From a checkpoint of a small transformer trained on Wikipedia: attention and MLP in parallel.
Each number is 128 + 24 x the weight over its row's rms, rounded and kept within 0 to 255. Layers, rows and columns count from 0. Numbers have three digits each. The size before them is the row's rms in percent of the matrix's.

# layer 2 MLP down (transposed), 512x128, rms 0.186, rows 309-415, columns 64-127
090:117104171112120124127092156154097140125166159135149134102114132154064093169121149089076079087148137142139123113114144153133132085090148112187095131141103083103117151132131136150129161116134112
084:137144136107120112091100149126109151109152121116183084140080159140112138120143127180128136109062124119107121111117142135097150093123143079119154143101140132107153121121095149119096117068124135
103:127121130109106155123152113134148155175121138159125133077096107164115204132123134145136112145137064097137079175115151145119135117104173124089158133117140114166149105144087152131143125148127151
108:137138063119113107144135154150112139135118147137121095105158143075120100113145083117108091106150131106093133124117151113129080105145138122113129114147157130147086080145150132161182131128118104
088:122134112135116122129107131108127091112114143121116124125109127109129166113061102130127101140119114082113129199112115116138146127088162099117092072118113136108146151131154100109138100063133120
114:120135098109157087141120157133132151135105120142128119135137110130125094124096158135108137112096103133126154133126102099110108146143109130135100170126182112110127075167101129161150213161148153
099:113120120150086167143088116146114130146170139126151072153141173142141121141149091133170152148101094071097106167138126170153095122159108117130106130116108146125125138138082168076100114096122149
088:117120123117114151112131173118147144137108112101139113150128118132136138112122147170119129098111117158128158148113168122132170122126163043134095120125093115105136135111115125082136133133152180
093:113111138108122124113130147127105175122154165130172100093095119148151153126119096116139167107137096086078123163110118141149137087105132121137127131094122106170133132130128105157135144095137114
092:119110119105166119144179170126076100116173164106119133123145095159131135152151092133188112111154129129093167126163156181163098155132134096126100125150132120146132107125178163163117144133120165
095:148123129137140135140157181115188133150145141175142161146159116113106128151145142089160116113093146134138099109138147146101126091153098144135121132113112107153135124139130140124131125155116143
108:110104089145144128115149151128179138175123169139139138165114093120126117165100156124122124155141146073110153184137110137123097133125161119122115142124111093167152155155160147135136103139145115
097:139170109078098117124125132146132148123119140099114123149112135129138194141116128136120101107131090123104116141114120108138109143135129106189129096110154084137139120103142179136131132061123111
086:122167124131156112157135133133089130172129115140197117109108151133126131147123148111140131131124147111152134164074137105136129121105107126133073112126150134118168147126134108098149135052165096
111:121120119126105140130086133120111119166130105133182129149127148180132171097136108146149160110138176130111116168133120115093149115100175130128111151134117100139135118116149147117103131152129124
099:134151080119142159083116136106116111183160122141119082150136139124119138106178121139168129135122140143125102143148144116144137104157126099111136144101146139130129127146083101089158134180122146
119:118152113140116105065114138119102114103135168107159110100106142152147102111146167130140157121139116105111175140107156087113121089149149153127123150124133113121145147161105089129092075100129156
101:135094152105130109148091147144086129139095146127119154119103101134138171083108120124144116072130146093130100133158128075124133129137138106106116125111092133085140103084139147165136119139134107
120:126149110140152107095148102083129081136134150098088097138068081112155066143132067126108159125098157143145154106123129179156137105122118134095157126115159131133131102157116099128095132133134156
096:121128131119128117133111131111114111125141106106126097113125113127142117152129126138127136121082121118094075137113102077105097162125159101124159146110152088125126108107106136125122160084093059
102:120150116140152089103141093119123067124118134115121159133129100158127123130134150144130163127142125127110147173151156088129122129107118110088110079096087133132114113132106098136088085128093155
095:153132155187141153145150149075119107131143130099128109089119134148142089114094116146102139172134095135126177141126109120110116148149122134154122127115136118151102150156106091139110138112111111
102:096106110122145133119113111112148071127103124128127096100142126088125056126164153125137157085121116137151149130102144173084125139146102157148132110123127092117115152097118138117113127102111108
091:130114109129118151129128171105123118127161115137163123130148137140111128109130116109105102138097071131144135145093094060105171133128141146071128129075084110162116128135186147164153103125155154
092:127137174120117107097144112097101179152162130118110094120136120111125117120162131089132127142102108123114081123108124102076131133139131117142130094111164131126088134104180136139122145091132123
114:155157107122146124071176098107122135119139122125128113108126155161097100121122164149102190135125135087119128133157115149140110125163108068127096122092133153138138122172082153130161133098144135
110:114134115131125172138105112170151115092130165125174133135140131131115116090068111134133099141140147139144146139126133128107148122161113160138129154128131154145115108106175110127130171129155080
087:103114139171092144128102098123122133069126176116137106128133174138109130127082131147135124103109164137130128118126163133107075120183114134110161140097135125111153145063112093154151165157133173
098:134144167130112105173141163132134087145146103129125135129123093152141121118134140124153130088126149104110109146134124130146188142053134147124168120154097154157139101105124138099132141140125094
102:106138105146106141135179088132132130103096150131144139101135132077112153131090164106107116103130174129110153134122138101113074150097136135123163114112131137138147171148111101143118143180150158
093:158098153126131162152114116119125122121152141124131133135118118103154147160115162134109116133114101135117154141110107127123158163178131193100097147146153118109117098147136168137112122082147152
095:133108148108070131127147093112151107152165143190131122134103097125120106186111081096117151146105172102128109097130132122157091128146177100165109138134122148106139118118137141129148104140156107
078:124086098159187152137123141115082144115127084104137102126125103125134120143076101132113126112125128116134124139150105099131115116140101169120111112153194113140162135094142182114129110082142145
108:152131177130149124134155156111088130120162092082117147128077135157119096158107177125138127135136132090154112133109115163138142115103104113152151171138122127155119086161115110166147077130118165
114:105149107101107117109156138130149101109141084147136141153142139129109138088135137119146078191093110137181117140129136093192117134133108078174106137149117128144143138110157126148128163106135143
112:168132103134119127156079114147174168092121130127129127118118167118141119102068147126107187119156110126114111140124176133109107143165118105136123161118158168142091097155113132110119107176141117
083:102123106097147128097129115125160125117109143130085099146106115141122170145095107100126144128093108091124128160156107094119091134088162124104122142105102128093082150142103114109119159083093092
097:156124110143126119094134089132140156122124125124106168143066132169112138128176124135141144111118135081113161153102096104089087100113115154118116163129122117158141115106120094145121128111148106
094:079109084117076146140147134123134117102130147085112165127135114110109083128145180144104080101116106105099143156084128161134115141111127138116179119181164141115161122165138158122122143109134135
099:090138132167104092136090155110088171121114118160147098148126164124096128099162095111122083141132121168111167113123137123139115139130132133105139107157112102153105174116151129104118118140092127
113:131143144131142135087135127145142113144076128144149139124130120145133148132161130152100089139164101120131120078153134140132160138169145165160110150097092102153133140138128144104114149163132141
100:155124118133123118138148111160117101126122137136100070128101171137143112156110149088143137121113117103101142101131169147166151122094094129146184121138150150096141138147166127185149114133155153
114:141131141106109135114131120174114108121102119152143146103140144119181153088133117110154125169162168145127095139156130137194157138131152174096112124131117115115106112103108150124166092130109118
100:132121122102175158161141176109111106155138121154144138145157128094173119082142096091105112128142155139117145106124092133098157126084093131145142119099113131095129141144128127141162122130147111
097:129146126166104128136139097148126096154094087145109116149128141121145168152139110126146107123122168160173105120114098104154152103093114143116135135091152182108142118087112122097142160117161126
094:101144128121124098091106131125094161106151163168120163135153113122172094104117154129094146112120125179142135042121138142149151153102148078139067111116134141101109122110179121135118112129157154
114:138089089134146111146128154151139076142115124118129123126097150135138164141082141169144160136107138117126120131124116107089094126140129150107125105132124107125099125167120162139124137128101105
106:108137129102104104107134131131109140102130156125149170097144110131116136163153084081127112093131130145057163117149156059173155161093102121185132119131127169116151111121108151108128120164146150
097:106088146142136115149109072140092139105106125144129118120152131038131093093118161103124147144131110150125143081106162120125142193147096142150163124145116160162141137143160143165142133155104143
107:106081133120113084187141116112121131114097114143140130137147097155119131139114155138141158111092149151085119172126155088107123071100111083105123126158129103157133073163117150119159175157134121
098:169131121117148145145155110105142108144134128135124113105148096111138124090123137125130106124144138096178151160115138128114129093102108131130113116127128154121122142156169125127169082073136172
085:108106119111128114097203121139078138121158097120171150116126140129105144118134138123123125143086124102098146167132175090136114146165125109126161089170124139107166174170108131109139144130145156
096:149117156158143133132082126133125135129110127146122172106138093121115104148170116147137100110114113160144082120165157130054109158109114140170186144124128097139127119106146113107147073096129090
105:130114178128107115135091135120095135133148140124160119125137123098144143096138133141112143139135098146098101198139114069129112148165127089141117116112144115119110108155145112097100178114136169
099:114131118121140120120146160099118168119134159123174141134142119106130115104144110085118175099177174117138161061091118111142147127185135117105123133128136132108137128115116141145120169123150171
091:112109101088106129146099134097139107176111117137144095110177149162086130161111103154090149135147109121150135144167122095102090124116156158138121108122100111110137131116129151100155119122153119
103:124128102120094105182169110132130102098098148129126124148117133126151135147160126089139083145113116105076136084062144120112126115158098134150169141155151187149121131170093126136118117107139114
094:165124139111142116144102116107137148146134123146108156132135114158097118144149131158074164093141113131158105111128124153145133147101125153138167157150152159146128157117159109128151126099133101
096:113171140141128145142081101155118119137127138157177090086148080148130169161157100104136154175128143147129131147138096142142141099117167127117119073140126110128131138096125141082114121108099107
095:152107121140145124138163137076112106107100136120085168143130126092149129109140104132061122129156097136143152055083193105133124111098108139083111107098084099122126152147152151122115153131096142
090:158173160140110125096133139115146116112126087112133107115134141166120165134149118109114121091118111113131081130122116130141132144122101160137074117119155122105121096139105148127181146115150098
095:165108147115095126121121139126119105124093133139120102119169098109141162117113121125163150147069104164131133131129138130185143155124147117130108184158088133128086096124173110145116160159108125
106:104100141133144132168110122156120121127175150123122146112112128074128129102124109101120099134113116161136161094097107113115114102145118173122113162144158138133121108112109160137136177099168154
106:180118130107153126128158108192111096101095137137145135122101168129143142099128117125128128143108118132115088137125150163084133153156146120133122139110158140135118134092130106169086124150111129
105:171101130128114141163107138123118136123124125137139160117068146120146176121096107172114152178137134121160169136153113126152158172143121095154120173163119148132118142141116183165163124142149088
097:137138093143131208124111142132130130114114114113080111137083112161141098126163094106116136154143156097089142101109106158092101161098119152151178128150176133115132137145165101101144128127104114
100:134143148103104105129158115168143133131135134131118110091181161088140083128090115106117098162105152168183108090095106103156097151140138134173103106116108120115173145104101140125112176120109111
097:115101124145134140115142120161166165110147148141119132098093104174107080181163110112137143101103144099124097138128108123110152107108149142163129156132138158189134150135117122145096139128168101
106:178195114118151151134133099095164104159109082108144136104169125083113119089138175094142139140088175125135124120124158124125127119104107088151150139106126167092120131123079105107124164150090078
109:090135123157173091148155116117148070115104096140130135115151112127092096119123177151137104180091105117135114123104124149114113098130114121138159147136142136134115136149119108149123125154156129
109:158137145177127112115154133118155132086134087134140136124111140129106079140122124105098128101134111129119147126095128143133097173131174126144114117135173117157120139155111129152115139153136136
083:143124138130140098080157160109101170135126150133123125126122134104097160133131098171143113115104149111092087117127123130139122120126144129149113094156118148180105133099124153134151115098137158
085:145090183117138160138152097115146116122131119159123137125143107112120093134132173176126090157151172141165152123110149125110139140107124159118129123146117099107086180134111124114151175114127123
092:107123159144122097111096124151133173153072171129101094139127155127136113145116150127073137080148133132160156115126112149137137122132137137151133110118144196108119130099130100127103130122125113
100:124191137115102134108158116133114157114121112161083140117065161149117117113124118121115139125109133114113133109125058156131123137144138091132122080193105131151075112122122101103132127120116118
098:129092071146087131156130134074134123140132178094077147185116142095107157169113131112115145127105098107120131158129123155139130099163098144181151112126098147136125082117115121131143097103112176
096:163080137150152149141170121102124149160118122147131110115134121126120133137089147115138159074070100102131098121103132104112138084128093134117111141083103105103074134150167111151145143134110100
090:117098120167141076144082102112096107113096146119114149111154090081149124166107169099108103165117104083126130127174133126131119143132091092103153124092115142152106135096116146147134123130124133
104:139105098067155124152104124127132119118134139112126099125096154156119155094104154119169131133146130114111130173123173055088070152129099132173146132146146120147146115171123139116100120133140139
126:112148138147107136138168158131147119129072139148111133136114108166105164106093144124149088131140149110116151121151123136124156085172160158108112126141152122092127158112156135134105117167156144
111:154111100166118134146143126137145132123130147132114131130131141090119159175167155134084169094109119143136065115130096177099152103141129105109100121129073109094105168135142114111105113115136150
093:081143157129112115121150121159112164148121129137134103113121156096116148093126130156102126118105099141169118138181103073205121099121107169144145081159138144122140112128173133116160111094125123
081:159141132168120106100112104111158155152136154116138140145098129147124107156109158127132151117132116113161120138137144146177112117110117127131108134138149121161137110080108132110177164095127189
096:117121112118109156095097144129141113145134069148077171123142091120155137132136147123123128099091145138121124129133107089144116148090130134128148111072090155136080151157122127137152122144137132
094:173144123127124150139136125160100093099121132121137117127132170114131115137139123125152091131104142134144144137148114134127157117099115138175123105134086130147139115086091116131152149139144131
102:106079116125133134098120114136115130159166109132099147108148137099089121149115143097072105105084140108147140124117095115097089158151139114140099144095150108141124128121124102129155086099159151
093:159114129151153142119131123101152145123149125135142150117168147161164144143134078135175120090173139077162112135115134067117102183117104098143151164158120126135115149125116156120128133121143126
101:110162134136169157075084133121139161113140097129123158085113172137129119140154104149126079126116089142099123047089111145119160141125148145180098150170145152129105122137125109147128160104115111
092:158169114129118133135149145121158091124137155146110164146131146119108133111148115163146109127144086133131134112121154115080126130136077174169168151140130148132101115115134135125073079122127119
106:112114124058144137142155120176108135115123136145121096099139105118174132134132110153121135139138109131137119158106140112095076137079092099133136154083135150115131111146118147121094138099119110
097:128150137134134138141106131107165112138109099122160115135123152108103098162114113095112106123110111113164129109157120131105111127137073133172133119107134120167095150111152205088121108149133098
097:095152121112165149131135136109151160144103160134141108121138076143132187131096132130169161143106057103137108182108092123093105136106108145137171114143106146137098139126170129125117115121134133
098:120144124133153175158127172123148129099174139071106096091115155106148138127148165143121100146132125120142127186144168128114150142151108139134125144152184123135100132112138116119130135123118135
098:115133110088123119073164132161099162118134128132133109144124129107139106114122119108126142133152130130146108144152148147180082152150128121146124159127101130142099151144102151158092068080136151
098:104130121115154097168110133133128150148140136094128140135160120124147118101122128124145140068174127177156090101126156167139136130132136150096138084133093105095120097092137130141129083116126145
098:143069116128130089157138134091093122152169138142150156108167135126155150135129113159133151114089142130155167132133140111139165101101163151138082124140117081082160156155106138119128091099172132
118:103164093116092131167116132173108096152097116146144091142136126127127102131106157116150100143101111122122115079136156146145144122155077137124118118117089151098143150098118135115174148109106131
104:121144144138135150096166135162131118110073097089126147114123109114102153111114088155113096108139110117156129114128106151172161095131144153147093158151118140089147120165112150125142142129108121
098:093119130151108124095126113068086104122101089118175136133112112074093110155101141146164124134157111132112127141105113161160112134115139116127086107113150134115146109106109181130188133122132179
118:130149123119137147147163118085124158102136136113097138080115088144133110116152144091134114162114105131146142084174157129135120123111103122104169174124107126107125134158155147128084102177184139
096:138108140098163133130124179111119125125162122106107098132141083119091120151109137127123152118135173141121176078094141158129145181124098134120107115134127149118141187107153128111136108145138142
088:142170143145127145175136126136144140157137135093127139142104174149137121130134106147155130120114126092137139105093100104151149112088138197150161155168122107120121123149133141141120098135121128
099:127127154123153112099107155087156159145137092120112141155110156119182104126078104123161111092125117112111099148126143123143112135139112096161102116142157127113154103111100151119126091100086140
087:118119173167127156136125145174141116142106122127185144145187167133102140126105119165126164142149147111114104175167145108143137128134128117144130155140117081138113145128129159121118136154150107
091:130143174132136160074084151056145125183099124166115152120112139125114111095106138150143144145137154088142110141148089150161123109098128154145130150114141083138147138146151136134110143176105113
102:136176108145138131147126122159111116162131137122102136144145132130161176131141130159138114129142130153159097147153172147130135144117132116130171165174138171097148096130138120121136160164129143
089:119128105144120124179130133137139127111121077149120127116124124125109119081105142099060148106187141138156104161147165126140083120113061134078142129139137120110111140139108128073115116117092109
# layer 2 MLP up, 512x128, rms 0.2, rows 310-416, columns 64-127
083:148135161177129112100103136130143109130137100154131096150095167148141153144138127148145177100053133117135129129123122181106128066155141130162118101126140123131125124127121198152129170122110149
096:149154139102135085097127161131125136122122121092127116156124124158142129127100107093124150128166190127129087077131141129118119139183119108111124154145115091176122123156161103122160129111140144
103:133086131146108137125170129151072127131126148129136175109125142170132113124161134134137089102131161126065113154179138105138153125116146144109158114118143172094106126139154141098158091182147152
100:147144126128113118142122105145126135129131121185111129120107112137125164115116104172145185172117082099125158146134105172144137096124182184157142129129160156152160150175176137158133122147137134
083:119115109123142077147139162134122159140124140150130107172116115133137117130115174129112150092071120133121143126137082098107093152144136128143097166145178124095135101142137130122133196159141156
106:119128131147117121119137096125104105118135118131145154118106107151099118106151162159125095093108125153132144166119114156151086125119157105149197150136168116150140117110129115065125124165114127
093:160095142199107124091135159156104129095145136130137133122099086161108151127145104152110132139118113143117088149158148120151162119133133099157102107113095147136178120122119145114134135153137133
101:142121122113146135148153134162128156125159120122118088156116122126144152112168151092128122105127097067088090151112156121113146173120150119137141103133107141089113134133141125150130156149109079
103:178119129149066093108074077112146129147128109115147136149120117120114157105145118131078157124120120104156127117082093087110157103098145129121136142115156121110147144122139128146151180104120135
105:103138118113067093161103127143106121102143125106157129116144141106125120113109129141105167171180113133113080107129108107153159105134094124149122122108143109121128160068106150141127149116125135
106:131123112131128119160112132142094096135150103131102090112127127118123095112128121125119124105166142159113157121113163118134126129118087115088148163137148130088113073138125099140131125102112144
114:117119128104191132116162111138173132127103147131106146156146095076115124130118082115117121147111154127142082146123095135114145136134109132084076142159120132093128147137085098126112118145100143
092:125120102177162114162156137157081090131113100147147124130147107155081094136148112107159115163130151152109129096147144104120098140146126115090130137164135158143138159139126136128159117139140130
121:092170118144139120091175175141103092127109136136094107129134149120165164142139140080132130109128091071128162161152137122135121114143149140124097099134150116119123121118104093136137158141127148
095:130099135096148126147127150137142125111108138136145183153149109156104145125129096159157142127121170166152138119147096077116078148170160105141177102129118146157107134163126126137143093128138105
100:082118106120112117088118163113108127143101159109142134101133135136125089076150118095131165133102113108096189144121129069166111119165133167124128143136187129141133153140090151122149116128126127
086:152115164125084117121122138165125133150134131100131148128105141096107151080157138154144108111174187137142113144144103091092134080091152124114091094112135121096147112107121105105108172078128134
096:103155112158132125113109164086126139137102141157086100145073116103142069119122088087082184121128127126110142118113159144150117130153113140099145142091101132125115119144099156133110141125164127
092:145100136114109159156126153094119109115146121155116117123150125133162104155137162143167074107102107123120136122152115124138121100139133114132102185099141105089107075129137125149104107134091104
090:138163110103130104098133106115104108107146156115150164116057104131120107091148122162118102113125131137128158126107103104148102133132151131095139097185139146140127132170117130130089130135135137
094:127141137120150151162134110154143104108171125128122145145174108104121119136145101121151144120096090097077095162075131096157131111144167157140161122116156099135143118118117140129109122183156079
116:102150162149077160111167119139136132122125136126104108156106119125116127137092127184158087127111139123130122126165128095132140128129173071158105150118160153122122159088124112154162139150157107
092:121155125096151152123143136105099133134178075097173139138104118098169076134117099149148122158130120164109110128101133088103142166145132127150102137076131147128116142187164109129110129099120144
096:127145175116164095108140069150124142100165133164108131144158125075090101097141132109163115125124118156138117158131122086076119157086149125145122122128158127140114154113131139113115146093094151
113:134169157152134105108148155155099156147140106111128098118108149145109106128130128078111143126094145076108128126123158148138115132124171149132128119148150126092108135134117158130161080205152100
107:128105158150134139109117123096125105121107156147113129150148185136109139119139185168136130089181124142124135121166168130164106156089126131136077141143138170124160140107125111148120146146166135
093:157129156133171105092119125115143103181105146100123169117141119169086132125165117108122140157149112164122116097104106138153135117112141131107111111090110136089086113158111095107099145073181106
096:137097130106157116097150149108100155166110178108109127115149124112138122097138161137099148095108133125104145136102080100151092120161155137136099112116163156127123137116094125110130121141151132
090:102105097144075150136119113086144124128140107151113100137130134153136124129132137133149069137095158139136134098137118140120095132135123093185136098123134150095122148126174147108098140166140131
105:135127100156149105099149126121120111127163140113113138095122143160116092167130102129111115159161163154121164111153150100106114096105095118138137106143080136130154126137138120122107127209127101
088:152126092138137151145136082116115096103145152162117161144126121131105125140116135139082137111140155130091120123198155125180102097166157115161156133132133154112145102112118160130121144157144113
096:109099134142114145157156115152110169140153125168128113089142115127112118171138154139128118098102115117165157090116145127150117144150140129071124149126100115105107119125126135115108160125113149
087:152141130129123127102116109132078109099136108146141091141091125116099111170155117134102134150130091071137145145139117138179112110130116124121112174076131147069113086151133171118106117103116131
105:136119158133126122137124140080155097139121090108104137153165151127140171146143126125166101080102118183142100141106105111130134170133153084126127071112162146151126154111121147116130126105151104
107:142134112104154157139106155139126156118122143126134120132148144123103103141103115125156131127186114109142118134143120139137154110201130153135107113115171111117078116138136148131133156086116110
086:131180121070189133119110151127149130118122147125108128164131149156117152119142135128111148100106126099162103097124093110154120122104154135119118147118151150135093108134129140121140156124101133
102:127130146156145121124122152151119162154150117154142155143094074150134176106107111127144127148143156096119092114101099079109155146145136146105108093100143110095058135155127095151149149114162119
091:080152118084094131173153137138143123096144121133106167116093133131102123134173124113161080152100156116119109131146093143105132147100117118114136100152175143088107136136149131122151102116145133
090:173098168122111130148109099138117130139125148135107115115096082116125160133108139160125125122131162118120114130092128112131168131125181108100161106115102151142158131113149118145132156095132132
097:124123160161086146154095127126090124148077134159163144096169171171082120153128116105107077128123109158139146142129111107131139123104089135109080151164140087124127147127144121141129157122141140
098:109132122193170114075136151119130155177105141083145137151120127124119176124086131157122145115174101149120095156124119125095164105164156117132096137126140127130107167107108143087089139141136107
107:081157124107110155093141123170097103134105142101146158111135131105120145103124143134112147118130081151145186156120180143134115115134139128071094102096145134085164126108099106162131123152130168
096:156159120115150178120151118146128132144122134117145167126130123148143121126184075155109086148123177109147139131150103088124164114113169111131176148080178147124135132147161114125123129104116153
109:083130130139181171118142167112126135104130121102174142135151114161154122139099120104132142137146099108099163154124155184121121099144106123118126127155102150150117134187145122150126105152132165
086:138170111116144110142134140118111103099129130120127165138187138109185160147095133135088148124114137153110135086100118128116120119105085091087069099151149117148130104146147113148193123124158153
102:155089088153140086129174127110122118165127136126105123123115131129122148134119145140117112144097168117122112160105103117135077126170177143109188109130125173155121128124121160164164175171085109
090:100133117077093094124119143119100143136144168130129138082087102155112133126150117112132140102172121142077127139113155095151144138092090159170121107131139181125129128117156167135116129160142096
087:129156090151157133128128129146086150106120097131133118144118105131117150101162166137069115128163097151136095120180117159117160096156119116109091118132111127125167117128135154084124138103103128
098:121121114121144099128114158117131096130124179147108143127129173146178171123121141101135142112125106126165143133135138102104091098104092110086133113137098133073184112163130142114119123141149163
093:142141112120145164111152128129110113133158123127113134124103151130152138117089101141136102120134163159138137112133175122074131116107108128149119120113107138110087156105159166104116138140146143
095:129131134102130118131122131154099137142180119083121144174144159110132152148123114133188136133079138139123158151137156119151156126142116134133147145089144152101103149152134134119126174138110185
088:119111136130067136125162120130145126083121167131147115122150109146137100096165157186148126141094116146144102140136151134108138139107119091128142103146165128166146140124134075155103154155130124
109:148156115136117115154104160114101152097150141126122113140130120118144105125131129153060142118145152104139144163083118149133143151143123138100125127079146142064048109163145128159158123077130183
086:111150160104114124110100110138167151109162094113137168158141148120118115094119099148105130113109143050182116085090161109100117142118077119086128138143114090148084118145152109167117128171130130
097:130101086131127103125151119127146127160105120142132104161171134186065124129150110123100187116145134125164142098155115121150101144130129175115162162127145138141146151120131129175128112173157138
086:117136116100134138167153144143126126123120111137127145097117105158120144165142116099127085131120148099122119095110126152157101101136136155159151140129128125132137151202145116160135098136121138
097:137172108109115145158169136111089116080098167120096144083129139114103150089146114151112160117136137138101169124089138128117130133153121138139119124121118155096166112087109099104084102154123143
109:147187114089121105134117137136074102116151133144117158178156162101121130122106114105068123165161088115118106101160138119148134132118142125148136122104117090159150123161152126130113137156112159
109:145135094109115163118147157160135112122134168124158180142128155134099109121143159097159131143088119123133090121146078148154128110131134123148123151140155135096139167091145159103097124143164129
094:110101101168127101121147111119066161126133174109138147140115103101154116117126144129118097151135152130068128119102154165079080106106162158121143149133089130137156102156156144102174114158133135
083:180132143147111156149098108151141144096082117154111119140151132117118115141146119166155164122112081119139175076147137152153146149105154126139096171196125141140129091147152113133146116144157147
127:090149140088133128111129152109119120126151099145152131114109126173119102125144131072110150131122109067150104148121096098118114177118130094133134117123161167115139148167109093121130109134121112
086:131149094137116110126179132142076078160113135125148147121116164116165154142087102118136148174104136154113076160146125109110099140158171136166127106092161184119083176089143136121140133150123136
092:146115120191112122132124132098112107090137133156136124150126121120160119167127138115122127168070140113123145127129160176122068156148120122141135140167124172158140146160142119128114118154142130
106:136136160126121107120134074127115085150082133149121113099105138110120163064126124136156156127144109137103134092135122103119084134139165094147128116123128154092165137129132132137164168148103163
106:176109136079118135137098114084090123111106162127171132129150147133135111134130131137124099142122131119100115162114163121172115098138149138189114136141153108119132128127133168127116112162156120
094:106133159113138111111122130142144128136111119144124134120144102095186152171155106154129146160107110107139098139120129114114137161140117145095131107109115167141132155143116117143123159150135101
115:124100121169171095139139074186117095149133138147121122106096132159132152095113145131157150111109133105155112126174069186102104114105093087149094133168117086132114084159159126161107129112120160
105:121121188156176127128115134147144090170106117103129116107153143120134144123120114135123173116101108118180103039111131131113123131113160155080178116119100127159127144102108109092136103141080153
103:147158113158128084149085119128154163137099084137114132174116077160134134126146101129154119124109179112132105167141123159096136092120145102105159140108137108168114140185136112113119131109145122
099:156099141102113096163161116157109119149162086190133117144117108111138106152124117118117127170138118103145146140145099126131096107120143124112133136121129104117079094179106122141070129124141166
112:107126095154108150113116118133131109168164147121088121108065115139126163104095114111122157073113104101108143123152115126118169127130118115141091137137103146130135081109128151106109072121115119
098:105113109143136116110150110119085109116106125143135108116137132091163137161120106141085137106126150118116140168108116089137111120140212169129149115094171126143130146176129110140128126107122142
092:127128132135123136130109101135090128140102130148136143088126152138115178096138123104122094103129117117125116143097127111169126132107125141093141114145146132105116172129126149171189165145107130
096:098121095114125129120156107086093184138107127166141136163128114080126143169148138111124158137099105114139121165137181141151138081107153156102141106116124131127137123206095105111109134117137114
100:106144146118139135119133106136137147132130155114163102133092064158141146104118152140122138147113124115110118134137150158125050141115186115163184134132151159132181135162083091122087107173116137
086:137162123095161130101138156120116115150155150111117093156115140161120119137146126175157185114146105146104098143127144135156139127114126135136110126128169124138145124170115082137072144145132104
107:084115120089113114134128142134106127122128116158148157141114120185129126136165116101149116099126099143123121184136148153158094157143105089164138113145185136129132108140160112133105112133155115
086:089145126120119135131129153110139120147063147123109134142118134145107156123066132089128076121110133103095137107131127161130140094161148157110080142109149117081098151105142125132108122130153148
084:188099102163132136156133120155127146107120147107128117151133151093112176148138138125096136128128120126163055102150112170095170112104123137110079112122085106090097141125133088105065109123129154
085:144140142143115106127084098139122123125102128177104089114138163097138119134155137168132103123105131104127139119145105124201130112143125166119108080099095128130116109149167163164139121109159114
088:174104151157116129134131152140163134132086103131117106110104119144120099119136118146114098118074128147126148099169138108166152128125098143091149111108125188080129162166173180150152091125120113
089:119158117093109151140114148101142070131159117166114150131130149133122113159108121175114106121111103100126136110148140144128146107135156134157152112088116143086120163186088135100142163128144103
094:122149159144163123124142155118083094109112114127145131129124127117135134114093112131124088146190105152098095150139114141138121149159142146120070120111168141086117210115105152132188165126121174
097:131118120163091110160147103128126156112129111110161124119139124131141093145116130134126123151096139125105172150168149132103102150118085133129144127156175221141152115129151133126173090141117096
092:107116140176154123126112143135095113145121146143132102080099110147110166099127094103109124104150180112152100099148177138158136156152149160116147102159124166114084148068103159134174147125138087
096:133183146132159187126130124109115171121109133137140164136178109136124131147079115125119149118116114111135083074119100138120161149136149150142106159157148128113105151143135150121080173155103140
102:138162150143128131129141110137144132087128162160151143149166153132143135128124137197140135121157105120172173089128130113079159097161115091116161116130133082142144164163116145173101135096109167
108:125159118147104154170135117106111140125077148131121174102180131160139101121140138126110101120155143112145132137119159117102116147127099110136112141092152128145135131080095086090150114156143166
103:113125153111141145111163146135140129121140134127162152163136118076176177151107153148146131149114157085105112170114094129102072107130169124104110088146154122133143138134135090176086120136154132
091:126133085082122104137139095144105114136093150154099119136117115165081181122125147139091089134126180157097101132134119076151115153104163135147132139124133137101123147120149144135119187114122118
114:135114078126132113087138139099148096136152166123094085137135171125131121107135097117098160136118170132087166132137120146084123149159149136100141129174154122159102118152148126099128104107136118
098:102126124120132104142098130115135113131101094107134147113118150111125153148147127127123133103122126118134088166102109152085130162163154157106123101157161121148167140111126135128160157126095116
103:115163127121154157115194124095101093119110142167106116108133118172122124130137156153096125142113115120080129126150093131118101152122123122116136126178105150164133130164132128130096104146090163
097:117105128118117096133144106098135111135163111174143114142139115134156138117122096143125115094145170090149147128127114108160136108156163076162099131104146114106099192155075120135154134078117118
106:090104116084106102142136114129151080125117157143096159122124133115147135119139128147133127150110158132100106151090159111127134131150157119204175122112133118082131143111120134126151132175127129
107:164123124142109101144095086135127125163132135148150112177128120169110155115113162157137148132153133135114139165102096136103130082130135156097121120172109124087160143097120141134132183143138140
098:154111128133170118113116123127144166120121092137128121163126128087154163127164127114090120170131147120130136088101133118118152178111152130105140174116104101135094095164124127141107119080092186
087:133135133190133116135123098126103132101123139122106139069101136144131084108133158114142125135142104099103111090142152118130121084129119121144149144114103132111155117145141103088089081158136133
091:095117141117124138130159122182165115103100132128111123142115151154128137130141136123106113112118104167153122144107082185139091139135111164125131102122142138097150128119104116124198195116099150
083:145116150144085128067167135154116122113129111102139088124161138133107128105160105131083117113129125114127177111136111149134131141094114125096142171113114128099119140181112160118119128150153127
097:171120093162144090163120098076125122132161115124109105091092132103124129102125121132127128112108091116147133133114121171134070144120119099118152150118092108139128082088105170118171135173087152
105:151122151094141119141134081134128142144102143112133096168108086138152109120145092120122138153142124134065189121155140171154087139099143147132166140107095130113124119176130100134130122113148119
095:162130135112115138126109121140127114149126150132115157126135162127111118138122100176132123166102167170110080121163131104138173136080097135114129125173132134094129140130113172124172107144138156
095:138124119161102123125098130121135138124098193149122110112158165168131126087143103123141113154132101124115099106120136125137129139124136142155151110133124137140200117087146118170148134137096108
088:103111112136077118129100142107113151125144145126122093156135078082119168122110167135120160148099088130112164112145160161137151091129103116085118158136105132098109108168159133129156134114157096
094:139133119171148097131145180127114138122155159101114134158127111128104116163144136087117133083122146143145107074116143101144131119086134144111128125125089150125083105112122140161137076116159130